Part of a small language model's weights.
Size: 12 layers, width 192, MLP 768 squared ReLU, vocabulary 8192.
Training: a variant of Adam for these matrices, 132M tokens, 8051 steps.
Each number is 128 + 32 x the weight over its row's rms, rounded and kept within 0 to 255. Layers, rows and columns count from 0. The size above them is the row's rms in percent of the matrix's.

# layer 9 MLP down, 192x768, rms 0.12, rows 11-37, columns 512-767
size [ 94  96  97  96  96  99 103  96  87  96  98  96  98  93 146  99  95  97  91  92 103 121  93  97 110  93 104]
[[109 127 141 100 120 153 182 152 147 147 184 140 185 135 131 107 161 129 114 120  62 139 142 176 147 170 110 194  99 112 204 137 129 133 151 159 123  59 117  93  88 171 148 133 115 102 157 110 143 165 161 127 136  79 124 119 100 100 106 142 150 103 139 109 155 124  96 111 174 103 151 132 152 130 168 160  99  82 147  82 120 137 160 144 176 162  52  91  84 149 158 138  82 152  83 127 117 105 180  82 151  99 121 129 120 123 131 116 174  76 126 183 149 183 133 131  78 125  94 155  93  80 117 126 141  41  92 138  99 107 143 121  76 124 170 141 152  59 114 165 121 138 109  91 139 143  62 136 105 120 191 133 128 110 141 178 119 127 124 131 110  74 179  89 132 141 108 139 185 125  88 151 136 110 162 183 157 108 143 179 175 138 143 141 135 128 134 150 152 107 137 131 134 128 188 138 125 175 141 111 124 167 154 118 110  99 114 178 200 181 137 133 116 121  99 172 122 161 126 116 132 163 179 185 127 160  98 146 119 126 102  95 116 137  80 166 122 147 153 128  87 106 129 127 129 203 171 121 138 127 113 103 107  87 140 124]
 [114 144 143 185  93 145 137  99 151 185 186 116 106  95  91 157 150 128 146 171  74 183  73 141 132  85 104  97 134 117 119 124 146 180 143  99 132 170 161 129 100 149 116 158 119 157 146 119  98 149 146 131 120 119 104 160 118  85 116  80 126 136 135 141  83 126 128  56 165 189 156 141 230  93 118 154 127 199 139 106 132 127  57 112 145 159  87 133  82  76  94 142 141  47 151 110 192  76 112 181 136 110 132 113 120 171 146 150 156 137 147  69 114 143 151  67 179 154 175 136  95 105 131 177 157 156 133 125 147 123 128 126 155 147 101 114 139 142 127  82 118 148 106 183  96  55 125 113 146 122  92 167  89 113 218 149 100 136 177 143  90 102 143 146 116 109 124 156 148 132 116 130 109  70  80 135 127  84  84 167 161 134 163 150  84  95 130 198 143 155 116 137 115 118  66 143  93 149 158 159 103  73  71 144 156 143 151 141 117  92 132 138 130 102 158 145 125 119 171 158 134 134 135 118 148 231 145 105 106 130 138 113 198 166 146 133 131 146 147 155 107 134 171 164 139 138 139 130  90 139 120 130 168 120 129 136]
 [ 71 140 100  82 148 103  67 182  96 168 120  89 127 180 158  82 168 134 118 104 148 130 169  80 118 129 146  86 137 132 133 143 199  76 110 113 129 137 140 175 165 106  67 110 111 185 151  75 149  63 151  88  62 100 170  93 114  72  82 106  60 158 134 127  55 126 132 120 173 119 143 121 184 150 104 112 199 144 109 140 116 101 112 161  87 102 117 119 157 128 116  43 172 147 102  73 120 111  90 165 111 111 127 139 128  76 125 100 119 184 132  99 121 121 159  86  82 160 132 161 137 144 112 114 143 131  63 172 162  93 141 132 184 110 138 161 120 146 146 164 136 141 109 132 117  95 102  86 127 120  97 127 100 110 127 120 142 125 142 132 160 130 179 127 110 110 118 128  99 137  54 131 110 192 156 129 118 121 181 166 183 167 109 128  99 168  66  82 155 117 121 134 101 101 146 137  70 128 150 106 152  44 129 126 172 106 126 111 128 225 135 124 175 140 102 161 118 122 159 110 125  99 103  77 150 105 139 140 174 119  69  18 132 145 103 163 129 160 159 155 163  92 150 114 163 130 121 119 190 128 120 132 105 139 130 130]
 [103 121  85 164  31 118 145  76 147 129 137 141 135 101 184 178 119 126 142 114 117 122 199 106 124  96 113  90 114 136 125 130 148 163 109  68 132 117 159 135 108 169  65 180 120 129 113 119 181 161 172 219 101 159 134  90 181 107 186 160 167  68 136  71 107 136 148 103 110 122 142 158 116  39  90  74 158 142  79 132 136 174 121  84 211  73 145 187  54 149 162 109  64 181 154 147 198 177 144 130 150 107 121 128 123 155 123 140 142  93 128  97 120 170  90 192 114 135 154 144 105  82 120 120 162 118 100  86 135 143 116 130 213 121  93 149  70  94 130  77 189 158 117 113 178 103 160 140 162 110 112  99  97  73 126 100  67 128 116 150 140 150 136 116  87 192 177 144 140 102  67 182 105 101  92 160 113 183 114 139 171 121 146 174 143 157 111  81 168 170 148 122  87 172 183 116  96 170 149 151  96 144 116 140 128 112 127  88  81 129 137 116 146 111 136 149 159  99  98 139 123  76 130 125  98 105 135 189 114 115 144 164 121 160 153 105 144 119 154 154 107 173 155 119 123 142 123 131 115 121 126 135 124 149 113 124]
 [ 83 118 108  96 151 117 164 189 139 166 123 132  65  92  84 134  67 128 141  90 170 125 136 115 110 155 129 118 131 118  93 132 142 135 114 114 135  84 119 127 137 136 133 201 122 129 146 160  99 128  83 148  69 140 137 137  83 154  87 170 167 118 128 119 110 124 107 143  97 115  79 127 219 120 190 132 122 150  69 157 119 147 159 181 165 192 162 106 138  98  74 163 133 187 156 114 147 167 123  76 167 131 137 111 119 133 132 124 159 151 141  26 126  76 126  92 102 171 111 144 143  84 125 140 135 165  82 116 102  80 136 127 141  70 102 117 135 106 129 115 150 145  76  86 174 103 135 124 175 132 168  99 144 136 166 157 130 143  94 130 157 184 120 176  90 196 116 126 131 127 206 164 138 130  95  88  56 120  89 143 140 143  88 117  71 172 133  63 125  84 138 143 199  98 216 178 150 135  55 125 147 134 174 112 132 157 146 167 148 143 165 169  82 107 179 125 114 144 139  79 137 149  88 153  95 164 139 127  79 127 107  79 108 131 204  99 161 109 148 140 131 103 179 106  66 171 106 131 126 121 173 124 163 124 129 133]
 [134 116 135 102 148 146 135  76 104 142 138  44  86 221 209 118 123 138 137 169 159 121 168 128 132 161 102 154 166  98 155 135  90  58 122 107 127 162 169 114  98  88 159 188 119 105 161  70 139  84 205 155 131 111 118 122  59 148 135 145 154 124 135 111 130 139  66 133  98 138 157 135 189 180 175  61 139 140 183 128 122 132 107 112 135  85  71 170 137 183 142  79 112 128 216 181 150  77 146 170 139  73 125 127 115  72 132  81 147 136 120 181 182 126 130 146 119 164 168 198 122 120 112 145 155 102 149 125 200 227 146  88 121  82 134 115 152 106 134 107 120 164 104  49  90 131  92 118 156 113 121 157 130 102  97 171 152 136 167 150 178 107 100 133 137 140 155 132 111 124 100 186  98 132  57 134 154  97 180  75 142 147 163 143 117 152 123  95 184 166 132 149 144 105  96  56 156 114 100 117 111 126  88 112  75 114  96 200 161 125  87 122 108 171 147 129 124 124 142 111 121  79  97 101 128 143 115 124 115 128 106  88 119 106 132 161 122 126 136 115 196 162 108  62 129 180 113 151  64 114 153 124 110 161 118  77]
 [ 91 126  70 157  83 126 106 111  79 133 185 148  93 167  74 136 143 122 159  90 142 132 171 190 111 122 113 130 116 134 122 117 140 143 149 137 114 100 145 214 122 143 116 117 128 193 135 113 143 102 120 137 164  96 223 111 153 171 126 158  84 165 123 125 124 130 145 165 134  87 109 143 187 196 115 114 122  60 175  75 128 138 175 113 107  61 125 156 116 162 100 146 135 114 159 108 175 247 169 155 132 215 116 141 126 143 128 144 109  56 123 197 101  80 121  80 112 172  90 144 118 145 107 116 156 164 128 141 136 141 145 221 135 155 149 127 121 105 117  97 114 140  88 149 214 107 106 161 112 128  91 138 181 114 119 157 153 130 121 123 103 142 163 163 109 164  59 165 132 113 145 194  96  53  53 110 157 114 120 133 185 139  98 173 113 154 106 126 129 102 128 114  77  73 112 160  72 156 139 120 150 212 144 174 123  65 124 129  49 135 156 157 132 150 179 112 130 169 119  83 128 176 102 118 114 146 117 110 124 117 141 126 101 174 191 181 151 135  78 142 124 135 167 116 109 141 106 139 183 145 136 131 109 162 139 121]
 [117 138 136 136 181  93 100  89 121 138 137 139 130 154 155 139 160 127 101 147 105  96 121 164 123 128 141  49 152  80 194 126 174 196 255 138 125  86 112 117 141 152 109 115 131  98 150 100 135 113 142  68  98 167 121 113  98 149 103  71 153 132 135  94 135 130  85 164 110 117 111 120  61 110 115 126 113 107 121  82 124 149  93 142 158  28 146  59 135  97 180 111 134  82 149 134  97  78 135 120 183 112 139 120 144 111 134 161 171 117 132 153 198 151 158 137 113  98 135 144 141 135 112  96 173 121 123 118 128  94 144 141 105  79  92 164 135 148 136 146 151 133 192 104 116 135 183 138 175 121 148 149 118 164 117  85 162 110  97 130  95 123 104 199 152 145 139 160 138 131  88 152 137 127 119 151 124 127 150  96 152 110 141 117 112 113 119 107 132 122 129 127  95 167 162 134  81 101 115 101 134 135  82  86 136 102 161 185 126 160 144 113 157  71 112 101 129 108 128 194 130  95  52 107 126  98  98 113  58 127  90 129 124 166 105 186 149 104 184  95 140 147  52 138  97 151  78 118  78 137 154 117 151 118 125 141]
 [110 127  97 116 138 109  37  97 106 125 113 154 125 121 129 115 167 125 135 148 112 100 131  79 136  77 174  95 130 131  99 142  79  60 132 173 129 124 142 169 178 155 139  77 143  98 128 145 117 181 105 107 176 132 134 147 135 176 111 104 136  75 112 131 110 132 104 177 139 136 123 139 217  92 209  77 110 127 112 169 135 133  85 164 176 117  55 196 107 103 109 105 119  95 168 112  65 166 181 140  38  72 127 125 128 127 132 115 108 124 156 171 152 161 143 152 135 121 122 136 119 203 132 162 123 107 118 102 158 123 143 118  93  90 140 160 135  65 116 170  88 131 128 124 132 175 126  76 161 108 121  79  99 164 149 141 119 119 114 123 159 194 129 107 118 175 102 128 112 132 152  91  66 128 113 122 149 136 132 100 150  88  86 120 130 135  99 151 117 153 140 109 151 143 156 133 159  96  98 153 154 112 143 134  82 146 126 122 132  41 166 158 143  96 129  90 108  62 114 128 142 116  82 144  47  74 160 138 141 115 137  71  84 135 232 175  91 109  81 163 177 150 136 135 113 176 142 141 118 127 137 121 170  92 126 134]
 [132 134  80 133  94 151 113  78 156 159  92 145 179  95  72  37 166 122 102 150 145 122 129 164 105 158  98 178 129 137 149 144 128 185 118 178 123 142 120  94 126 145 186 154 126 191 170 102 124 137 197 129 107  93 198 134 102  89 100 125 116 134 138 174 114 137  78 148 102 152 153 112 243 109 182 125  68 197 115  47 124 149  88 163  67 158 116  91  90 170 147 168 130 140 168 101 159 104 105  90 125  95 119 109 133 130 127 127 173 165 135  99 129 113 118 164 119 146 162 123  90 187 125 187 108 181 112  86 144 151 121 105 122  60 165  99 108 120 133 135  82  79 170  68  99 129 118 108 111 118  79 125 118 155  84  91  87 125 167 136  99 161  89  93 116 175 101 161 151 121  96 145  94 144 115 129 134 192 147 107 142 162  96 147 148 144  95  73 114  98 145 120  66 150 125 124 115 193 138 129 151 158 118 152 122 147 145 123 189 163 118 104 107 170  95 140 125 120 115 178 130 102 154 150 102 178 145 137 199 110 129 165  53 117 106 152 150 103 157 156 160 116 102  91 127 113 150 134 165 119  88 146 124 126 132 107]
 [130 124 146 162  93  89 155 169 158  81 185 127 141 201  87 142 147 123 121 172 163 101 126  93 121 138 121 139  63 129  76 112  92 137 131 122 126  89  72  49 105 171 169 182 127  82 125 220 125  62 109  80 119 132  89 109 106 138 161 152 137 154 123 169 145 126 121 106 128 115  93 115 162 104 124 136  91 178  12 114 134 134  78 168 122 135 124 135 131 141 128 130 157 143 103 110 124 107 137 121 141  97 143 127 119 116 114 163 133 155 135 131 110 192 131 116 118  98 112 116 129 129 104 153 106 133 134 130 116 131 143 132 104  82 101 114 151  83 119 142 156 183 148 131 119 172 196 151  45 107 126 130 198 140 132  84 151 118  55 121  47 136 155  70 159 159 139 120  86 122 126 141  96  89 155 147 169 143 102 143 129 102 137  87 136 132 128  79 139  88 136 120 145 139 140 122 213 126 126 139 139 134 122 145 126 110  98 110 138  98 133 100  89 149 145 103 121 105 133  78 124 125 146 124  95 111  88 146 145 115 122  87 128 124 137  66  79 169 161 107 105 126  98 126 156 162  97  97 158 145 131 148 100  63 135 175]
 [118 124 176 109 117  90 111 135 117 140  76 108 168  88 171 100 134 125 124 176 137 129  76 156 137 102 167 136 130 152  60 122 138 161 147 191 132 108 149 169 116 134  77 137 123 138 126 120 119 121 148 213 114 173 167 103  91 149 133 104 120 149 129 176  81 116 152 130 116 226 139 123 110 131 228 126  38 106 167 159 129 141 131 200 104  91 129 168 112 194 132 143 170 120  96 135 152 163  88 159  98  80 126 130 130 191 133 148 120 115 127 183 113 139 125  85  76 107 130 163 244 125 139 101  84 150 141 112  36 141 150 136 125 153 161 118 128  74 111 147  88 139 128  96 185 134 138  87 160 121 104 138 187 117 126 127 106 135 123 137 131  85 112  73 103 156 145  84 110 133 111 144 178 119 143  62 131 157 159 123 121 113 120 181 179 132 101  88 117 149 127 113 136 128 132 144 135 195 171 101 138  50 111 127 134  67 144 121 101 168 108  75 125 161 142 110 119 123  81  75 130 143 161 104 110 139 118 119 135 130 128 156  69 149  87 112  92 117 121 112  83 165 128 166 143 128 158 154 148 124 101 122 150 163 136 174]
 [102 138 126 108  68 137  84  54 103 148 151 150 211 213  58 139 126 124 162 184 116 105  66  90 125 131  93 100  89 136 161 116 146 182  86 132 116 124 144 162 130 114 152 132 127 156 130 131 124 168 129 166 113 181  88 138  99 151 101 108 106 135 135 110 140 128 104 100 151 100 133 118 108  99 125 139 126 126 128 117 142  93 124 110 139 115  45 142 129 143 183 123 137  89 111  99 145 100 133 137 173  66 134 115 118 168 135  86 117 118 140  79  87  82 101  99 137 167 143 102 120 133 139 118 109 211 111 103 124  95 133 102  80 100 112 112 175 178 135 162 160  62 122 177 141 116 146 129 150 117 159 138 157 131 142  92  88 122 169 129  71 147  77 127 150  96 134  81 150 140 140 146 148  61 110 155 128 102 114 101  95 134 136 134 128  83 133  69 136 136 143 122 129 119  97 115 159 133 148  99 157 232 107  71 138 103 140 156 146 102 144 158 153 161  87  58 156 151 181 176 137 159 113  98 120 105 123 183  94 131  67 129 131 152 121  63 148 118 113 168 123 102 222 169 156  33 131 147 171 137 151 140 129 124 140 135]
 [ 97 147 120 140 144 132  80 114 193 134 128 180  69 105 164 147 198 128 104 158 182 114  58 163 101  96 186 131 101 146  69 116 137 110 145 141 128 114 155 102  83 107 117  99 134 121 210 153 187 118 161  72 156 150 138  74  58 147  76 132 112 118 127 168 129 130 122  73 145 135 159 140 146 171 138  91 141 160 119 172 141 142 169 115 182 126 154  48 129 137 130 143 113 129 115 133 123 118 193 169 103 118 139 135 136 121 130 131 109 180 128 122 175  90  94 158 193 142  95 133 110 147 125 103 120 147 111 139 133  24 152 104 131 139 109 160 110 171 122 166 121 127 156 130 140  93 105 110 176 151 127 105 139 145 123 116 140 131 112 129 120  86 158 139 104  99  90 134 166 126 160 138 114 125  90 127 188 218 159 142 219 121 101 117 132 149 170 226 144 153 141 120 161 165 111 112 139 157 147 157  86 123 124 157 101 124 103 134 137 168 163  77  71 118 134 144 132 137 144 158 123 125 134 171 137  87  87  99 214 123 103 119  59 125 158 110 153 123 142 140 104 128 108 101  57 153 125 114 144 144 101 135 134 129 124 157]
 [196 125  81 150 133 210 107 133  50  80 161 146  72 127 162 101 157 136 109 115 106 104 130 167 126 173 140  32 139 129 124 119  91 108 140 148 136 113 182 128 160 147  85  96 126 133 144 132 145 112 134 147 164  78 135 111  92 133 119 163 200 123 124 135 137 138 107  79 116  95 128 129  87  97 139  88 158 137 130 102 135 166 136 145  95 164 105 154 106 110 133 124 118 122 176  87 131 100 110 144 156 115 124 122 117 145 122 129 139 133 113 182 122 130 120 144 116 168 217 116 171 135 133 151 120  93 170 100 140  84 125 192  98 168 124 102 202 124 127 134 122 155 155 135 167 116 113  95 165 142 123 105 168 164  83 144 161 122 139 124 118 129 123 171 130 146 134 118 134 128 120 175 148 155 122 149  90 104 162 135 158 179 112 177 194 130 104  93  94 120 131 131  60 177 118 133  85 168 140 157 127 119 109 188 147 141 191  95 106 117 146 173 142 127 114  80 132 186 140 181 127 124 132 141  74 113 126 200 112 115 113 129 160 138  80  93 119 112  99 146 159 223 107 128  95 130 150 138 145 135 153 128 136 157 128 164]
 [150 123  96 142 130 136  51 124 113 192 170 116 145  79 152 146 187 143 114  79 111 124 107  76 135 173 166 148  69 147 147 129 116 139 150 113 150 134 116 152 179 105 119 185 137 181 106 169 130 191  43 166 173 192 162 154  87 157 182 207 148 206 128 140 100 123 111  98  88 141  95 132 129 127 109  93  79 133  87 143 123 117 146 194 160 189 145 111 222 159 118  76 201  49 158 114 116 157  92 110 120  94 118 141 152 140 134  84  95 120 125 157  63 134 180 176 158 106 155  93 166 163 121 134 123  82 134 128  93 163 138 134 163 144 107 201 169  94 125  98 103 117 114 131 123 161 143 144 165 196 107 170 104  90 185  92 161 144 147 133 119 139 155  46  77 139 167 139 189 121 138 132 131 188 132 104  80 130 116 148 178 135 137  44  99 127 121 116 105 175 127 124 194 120  64 186 178 140  82 149 126  88 161 115  89 119 111  87 134  84 178 151  57 135  88 119 116 118 179 132 138 168 133 145  84 122 157 125 113 114 123 139 172 120 138 108 128 145 132  96 115 104 151 120  95 149 156 121 163 130 115 121 146 140 146 103]
 [115 142 169 184  51 129 246  61  77 155 123 136 129 150 161  75 135 126 118 190  95 115 163 113 118  86 116 139  90 167 119 125 178 110 108 185 120  92 116 147 105 174  96 138 126  81 129 160  82 108 154 118 153  65 153 121 119 160 182 102 153  97 124 113 114 119 167 106 141  57 122 148 135 118 104  73  71 125 155 167 128 120  70 107  85 138 176 151  73 137 116 108 128 120 137 118 170  85 226 156 138 106 139 122 146 127 112 109 119 124 126 140 102 110 143 141 111 153 117  88 112 139 113 130 147 195 181  90 107 186 133 130 112  94  91 138  97  83 113 104 156 174 102 165 138 189  96 183 118  82 130 119 171 142  96 174 149 132  97 136 106 214 166 137 110 163 163 155 150 127 135 107 143  94 120 123 131 174 112 118 210  85 155 152 131 155  60 128 161 112 124 124 138 122 151 123 126 135  74 116 104 200  96 105  91 113 132  89 101 166 165 120 144 141 130 101 135  71 136 116 140 145 174 124 177  79 115 162 115 118 175 108 116 107 141 121 112 129 105 125 136 154 139  92 165 105  60 112 113 133  43 127 127 114 128 154]
 [137 137  97 166 181 149 133 102 106 126 128 165 120 127 157 151 123 137 117 113  84 175 114 122 135 161 145 102 110 113  67 135  70 141 126 113 129 165 171 135 106 191 105 183 140  88 175  88 177 123 130  22 114 117 112 130 123 118 163 195 100 128 133 154 132 131 120 153 178 106 107 107  65 115  60 135 198  38 150  58 125  89 151  98 166 173 130  96 115 109  68 167  89  81 151 143 106 143 179 172 131 124 133 136 127 114 121 111 144 124 148 121 113 144 100 183 109  92 135  92  31  91 145 115 137  90 151 106  56  86 140 132 105 149 113 109 127  66 129 131 115  80  67 120 150  99  92 113 143 118 198  85 163 151 104 127 166 129 160 129 166 188 172 143 148  39  95  78 103 139 147  92 109  93 117 130 165 148 134 139 104 123 122 157 149 198 190 130 176 109 141 115 152  88 154  99 158 113 112 115 144  56 138 143 142  94 200 178 131 132 105 154 113  62 124  92 123 154  86 128 138 169  97 125 129  80 147  81 111 121 192 117  63 152  91 187 162 110 143 169 125 128  71  95 142 145 167 127 121 137 160 143 169 120 144  83]
 [107 137 132 112 108  76 113 119 175 144  90 129 116 144  99 139 112 121 191 174 124 158 118  68 131 133 126 145 109 146 128 132 164  94 171 150 122  80 100 173 170 190 102 185 124 129  70 124 122 116  60 104  76 125 165 161 115 184 190 118 172 169 145  65 127 133  95  70 129 131 138 140 120  54 120 163 177 136 131 123 127 131 154  99 142 130 111  94 161 139 101 152 134 110 144 217  39 146 131 127  93 136 131 123 115 114 107 126  99 149 118 155 147 149 148 135 107 162 127 137  92 103 117 137 121 144  67 108 177  99 141 142 121 112 112 105 114  91 132  73 144 142 122 130 162 136 135 113 126  73 192 153 154  97 110 151 108 120  64 136 104 168 124 133 113 107 100 123 127 131 156 102 109 148  96 137 106 103 143 150 170  51 154 125 161 137  93 126 103  70 125 122 119 112 105 127 126 126 116 144 161 100 122  86  83 135 124  74 105 145 145 116 170 104 198 188 120 106  82 139 131 163 149 151 146  32 143 184  32 135 110 160 167 138 158 171 154 134 143  71  77 171 101 152 139  91 101 121 164 124 130 122 156 157 102 108]
 [100 135 132 103 210 139 173  75 116 199 136  95 126 102 108  90  76 114 155 126 173 198 144 166 134 152 129 156 117 126 156 118 166 140 156 165 121  82 146 119  89  81 134  59 129 161 170 112 126 101 157  95 106 119  91 131  86 131 103 144  70 169 122  79 129 131 100 125 109 127 103 125 167 101 109 146 120 137 120 116 120 131  94 124 127 114 113 133 151 126 116 152  90 134 147 172 134 110 136  83  96 155 136 126 133  99 145 167 106 113 142 158  98 105  84 126 188 172  92 114 136  93 114  95 161 157 176 114 103 121 132 115 185 146 107 159 159 107 129 156 185 150 176 142 164 143 139 168 183 100 146 139 106 166 126 108 138 148 114 114 112 100 131 171 105 173 155  81 148 143 149  82 155 198  75 120 202 141 120  85 164 113 130 165 114 143 102 152 161  94 148 116 125 108  90 116 164  76  80 153 135 109  97 151 204  83 152 148 169 178 103 116 119 162 193 137 131 131 123 209 136 145  90  68 127  66 137 117 135 127 158 163 143 141 130 129 101 154  66 117 166 126 180  85  73 157 110 139 109 137 108 147 163 178 141 121]
 [120 117 184 142 126 143 148 102 101  83 104 137 125 151 149 102 160 139 145 157 116 160  83 175 140  94 146  93 110  90 122 129 165 185 169 124 142 152 112 110 176 165 141 128 130  73 107 134  49 109 184 147 129 165 152 193 104 106 119 104 101 164 124 179 123 117 124 159 130 128  89 125 107 124 116 110 111  75  92 121 139 134 153 131  64 132 146 168 123 162 142 166 119 108 136 164  73 101 103 128  71  82 115 134 117  52 140 163 130 130 125  80  77 145 135 164 168 166 132 144 141 196 121 123 136 165 123 121 107 144 113 171 130 195 111 127 160 171 109  59 119 131 182 120  83 164 173 122 130 109  70 163 116 158 131 111  89 122 119 113  40 103 103 126  75 106 155  98  55 118 116 127 125  72 168 144 149 139 129 118 125 136 121 138 126 143  69 144 103 161 131 127 127 160 173 121 109 171 152 155 146 131 177 131 184 125 141 130 134 100 150 160 143 144 185 134 124  80 201 144 130 119 177  79  87 134 102 175 157 123 153 142 146 132 148  97  98 162 192 109  88 145 119  78  98 102 118 138 115 144  96 135 106  46 139 150]
 [167 117 124  90 153 254 128 119 111 147  71 139 181 164 120 147 207 129 135 137 140 138 159 130 123 132 132  84 128 155  99 130 167 119 124 151 135 147 127 173 110 142 154 144 131 201 181 136 118 157 168  96 109 158 149 148 133 147 124 187 183 142 132 114  97 140 132  84 134 183  92 128 123 100 104 111 180 158  79 134 120 100 125 165  99 162 158 145  60 177  95 141  68  97 163 150 154 144 121 210 142 135 137 143 126  92 113 115 111 171 137 115 186 141 169 144 132 120 120 179 135 144 147 111 125 135  92 190 103 152 117  83 156 173 211 118  64 114 124  91 128 125 145 146 152 130  87  66 152 135 131 105 146 212 141 127 119 125 159 123 158 138 118  81 105 138 124 112 161 133 162 111 118 138  78 141 152 194 134 145 146 135 114 106 103 104 116 118 139 153 127 114 167 152 105 153 160 157 131 112  75 140 158 120  95 101  90 156 107 135 119 230  62 168  60 147 134  95  95  95 125 126 141 111 160 142 135 103 104 126 162 140  95  92 193 142 145 128 133 167 215  89  95 108 139  86 224 126 136 137 158 133 110 161 148 139]
 [176 133 168 121  79 167 185 127 100 134 139 125 177 170 134  96  53 129 117  87 158 124 137 159 137 106 112 113 167 131 136 113 103 162  99 171 122 161 183 136 172 124 148  97 136 131 148 167  99 123  99 130 121 129 127 110 175 151 106 114 117 107 132 182  68 143 119 153 157 187 162 139  87 142 161 116 165 173  93 184 131 112 136 143 124 158 142 114 126 176 160 127 127 182 146 173 116 133 129  95 155 152 118 115 125  89 120  68 172 165 133  95 104 119  84 130 146  89 119 101 152 170 132 161  92 104  65 108  76 162 127  91  89 158 117 113 105  95 116  95 145 130 149 103  67 161 117 174 167 105 169 109 113 101  78 116 122 131 114 119 200 125 130 157 160 179  62 142 150 148 113 145 126  78 167 118 111 171 115 159  97 122 130 136  85 117 182  56 225 149 124 127 136 133 129  91  73 102 105 148 141 183 108 106 120 127 156 120 153 134 181 108 168 138  84 106 114 109 118  87 135 162 118 147  72 129 128  97 114 117 163 132 102 100 103  77  84 142 109 121 141  66 124 142  75  99 180 141 105 109 118 128  69 130 124  87]
 [143 131 149 146  81 140 111 184 137 162 119  86 103 148 141 135 116 133 121  74 138 117  76 126 136 102 162 136  93 112  73 123  30 103  83  34 133 167 155 114 112 140 147 127 126 121 149 109 111 159 149 184  95 190 101 160 133 132 162 124  99 114 119 154 135 134 137 147 174 136 132 126 172  89 132  72  74 160 201 141 135  91 150 143 186 109 197 124  98 149 115  82 224  94  57 143 152 158 133 179 178  44 136 127 151 123 141 128 109 138 139 109 117 146 182 122  90  59  90 177 104 143 132  93 185 149 171 185  35 119 131 136  72 137 160 163 125 145 132  76 152 115  87 116 115 125 125 155 108 120  78 194 135 137 167 133  98 131 172 125  92  77 134 136  95  86 140 142 128 120  99  94 124 150 149 134 166 106 121 149 118 107 169  87 131 156  87  89 178 117 121 109 172 113  83 138 124 165 144 103 108 130  94 157 113  83 108 193 133  72 132  97  89 116 111 137 129 154 174 158 123 147 159 205 135 129 102  98 151 121 107 122 165 134 134  80 155 167  80  91 105 122 155 173 151 140 146 129 121 132 163 132 171 139 129 134]
 [157 124  83  72 110 169 137  89 133 166 147 154 134 163 145 156  96 126 190 122 161 138 140 144 138 123  96 158 144 136 174 132  82 121 164 111 129 118 126  81 144 132 195 140 130 171  90 138 130 157  96  85 160 103 147 126  77  46 113  44 114 125 122 136 149 134  45 127 126  69 138 109 129 179 126 162 153 159  91 141 126 106 139 174 115 162  93 130 138 172 127 125  66 126 192  68 123 115  80 177 101 116 143 125 125 171 126 147 117 127 113 131  75 109 166 129 140 133 112  67 155 132 130 122 145 170 112 178 124  84 134 130 126  97 122 164 139  96 115 177 132 169 139 117 148 136 101 134 108 165  87 139 131 131 148  80  85 121 116 137 108  99 144 192 172 122 141 155  76 118 154  89 152 143 169 153  70 187 171 107 140 144 166 129 177 128 207 106 171  43 124 139 190 100 104  87 140 120 121 125 182 144 108 127 139  88 177 112 143 121 115  99 162 146 205  82 140 232 150 169 130 134 104  98  67 112 140  91 117 121 193 115  94  26 135 129 119 113 134  68 128  87 128 122  69 158 137 141 144 140  93 113 142 172 138 135]
 [153 122 107 115 168 135 172 112  69 123 152  84  97 138 136  71 107 129 151  83 152 119 126 116 153 104 163 166 207 104  84 123 147 178  96 122 135 139 137 103 115 107 103 128 139  57 121 119 122 114  85 127 114 186  69 116  28  85 152 168 123 133 116  52 119 122 154  62  90 198 176 139 125 130 128 126 166 127  92  85 120 124 131 123 182  67  79  74 128 103 116 115  84  85 104 183 195  99 143 207 130 104 120 109 118 132 122 194 203 125 135 136 184 156 120 117 174 126 155 146 148 132 148  85 130 166 137 100  88 111 131  88  91 147  83 125 110 146 113 114 187 110  80 106 169 100  97 141 144 103 132 139  89  76 125 157 108 112 124 129 157 104 115 172  97 114 121 126 142 127  95  92 174 143 125 108 164 119 129 119 112 114 188 164 164 138  65 121 118 175 113 139  86 136 105 134 123 133  83 106 152 163 124  97 122 120 129 209 125 101 105  81  91 124 107 146 137 167 132 118 120 123 118 173 126 196 118  82 104 125  41 117 134 121 108 126 147 114 114 143  68 153 142 126 153 131 160 135 113 141 126 113 101 166 126 115]
 [121 119 242 141 158 119 126 127 178 148 136 136 128 179  75 133 118 127 155 119 129 115 186 169 135 103 126 151 209 110 157 142 157 114 157 145 124 135 139 144 186 140 107 162 130  77 156 143  85 183 175  83 145  92 157 156 163 136 117 128  92 165 130 162  73 119 157 115 108 184  96 105 115 119  70 127 192 129 165 129 127  92 142 175 106 121 161 131 227 126 130 226 137 142  83 191 122 122  81  76 180 170 140 122 125 106 131 151 126 132 120 115 112 172 141 116 115 148 117 149 147 112 128 140 131 192 205 183 101  71 122 162 173 149 148 147 122 163 130 133 107 193 131 155 122 153  70 125 123 163 151 144 153  83 103 127 101 116  78 133  98 152 130 172 129 165 127 112 102 134 159  93 140 142 184 171 132 221  93  98  80 114 147 166 113  79 116 120 129 127 125 110 127 113 172 164 111 138 103 135 136 170 149 126  74 140 135  60 173 118 132 155 131 155 106 112 127 210 114  92 143 178 137 137  96 206 143 127 106 126  62 139 134 123 122  41 176 138 188 118 158 130 151  79 153 115 125 123 129 125 168 139  86  97 135 136]]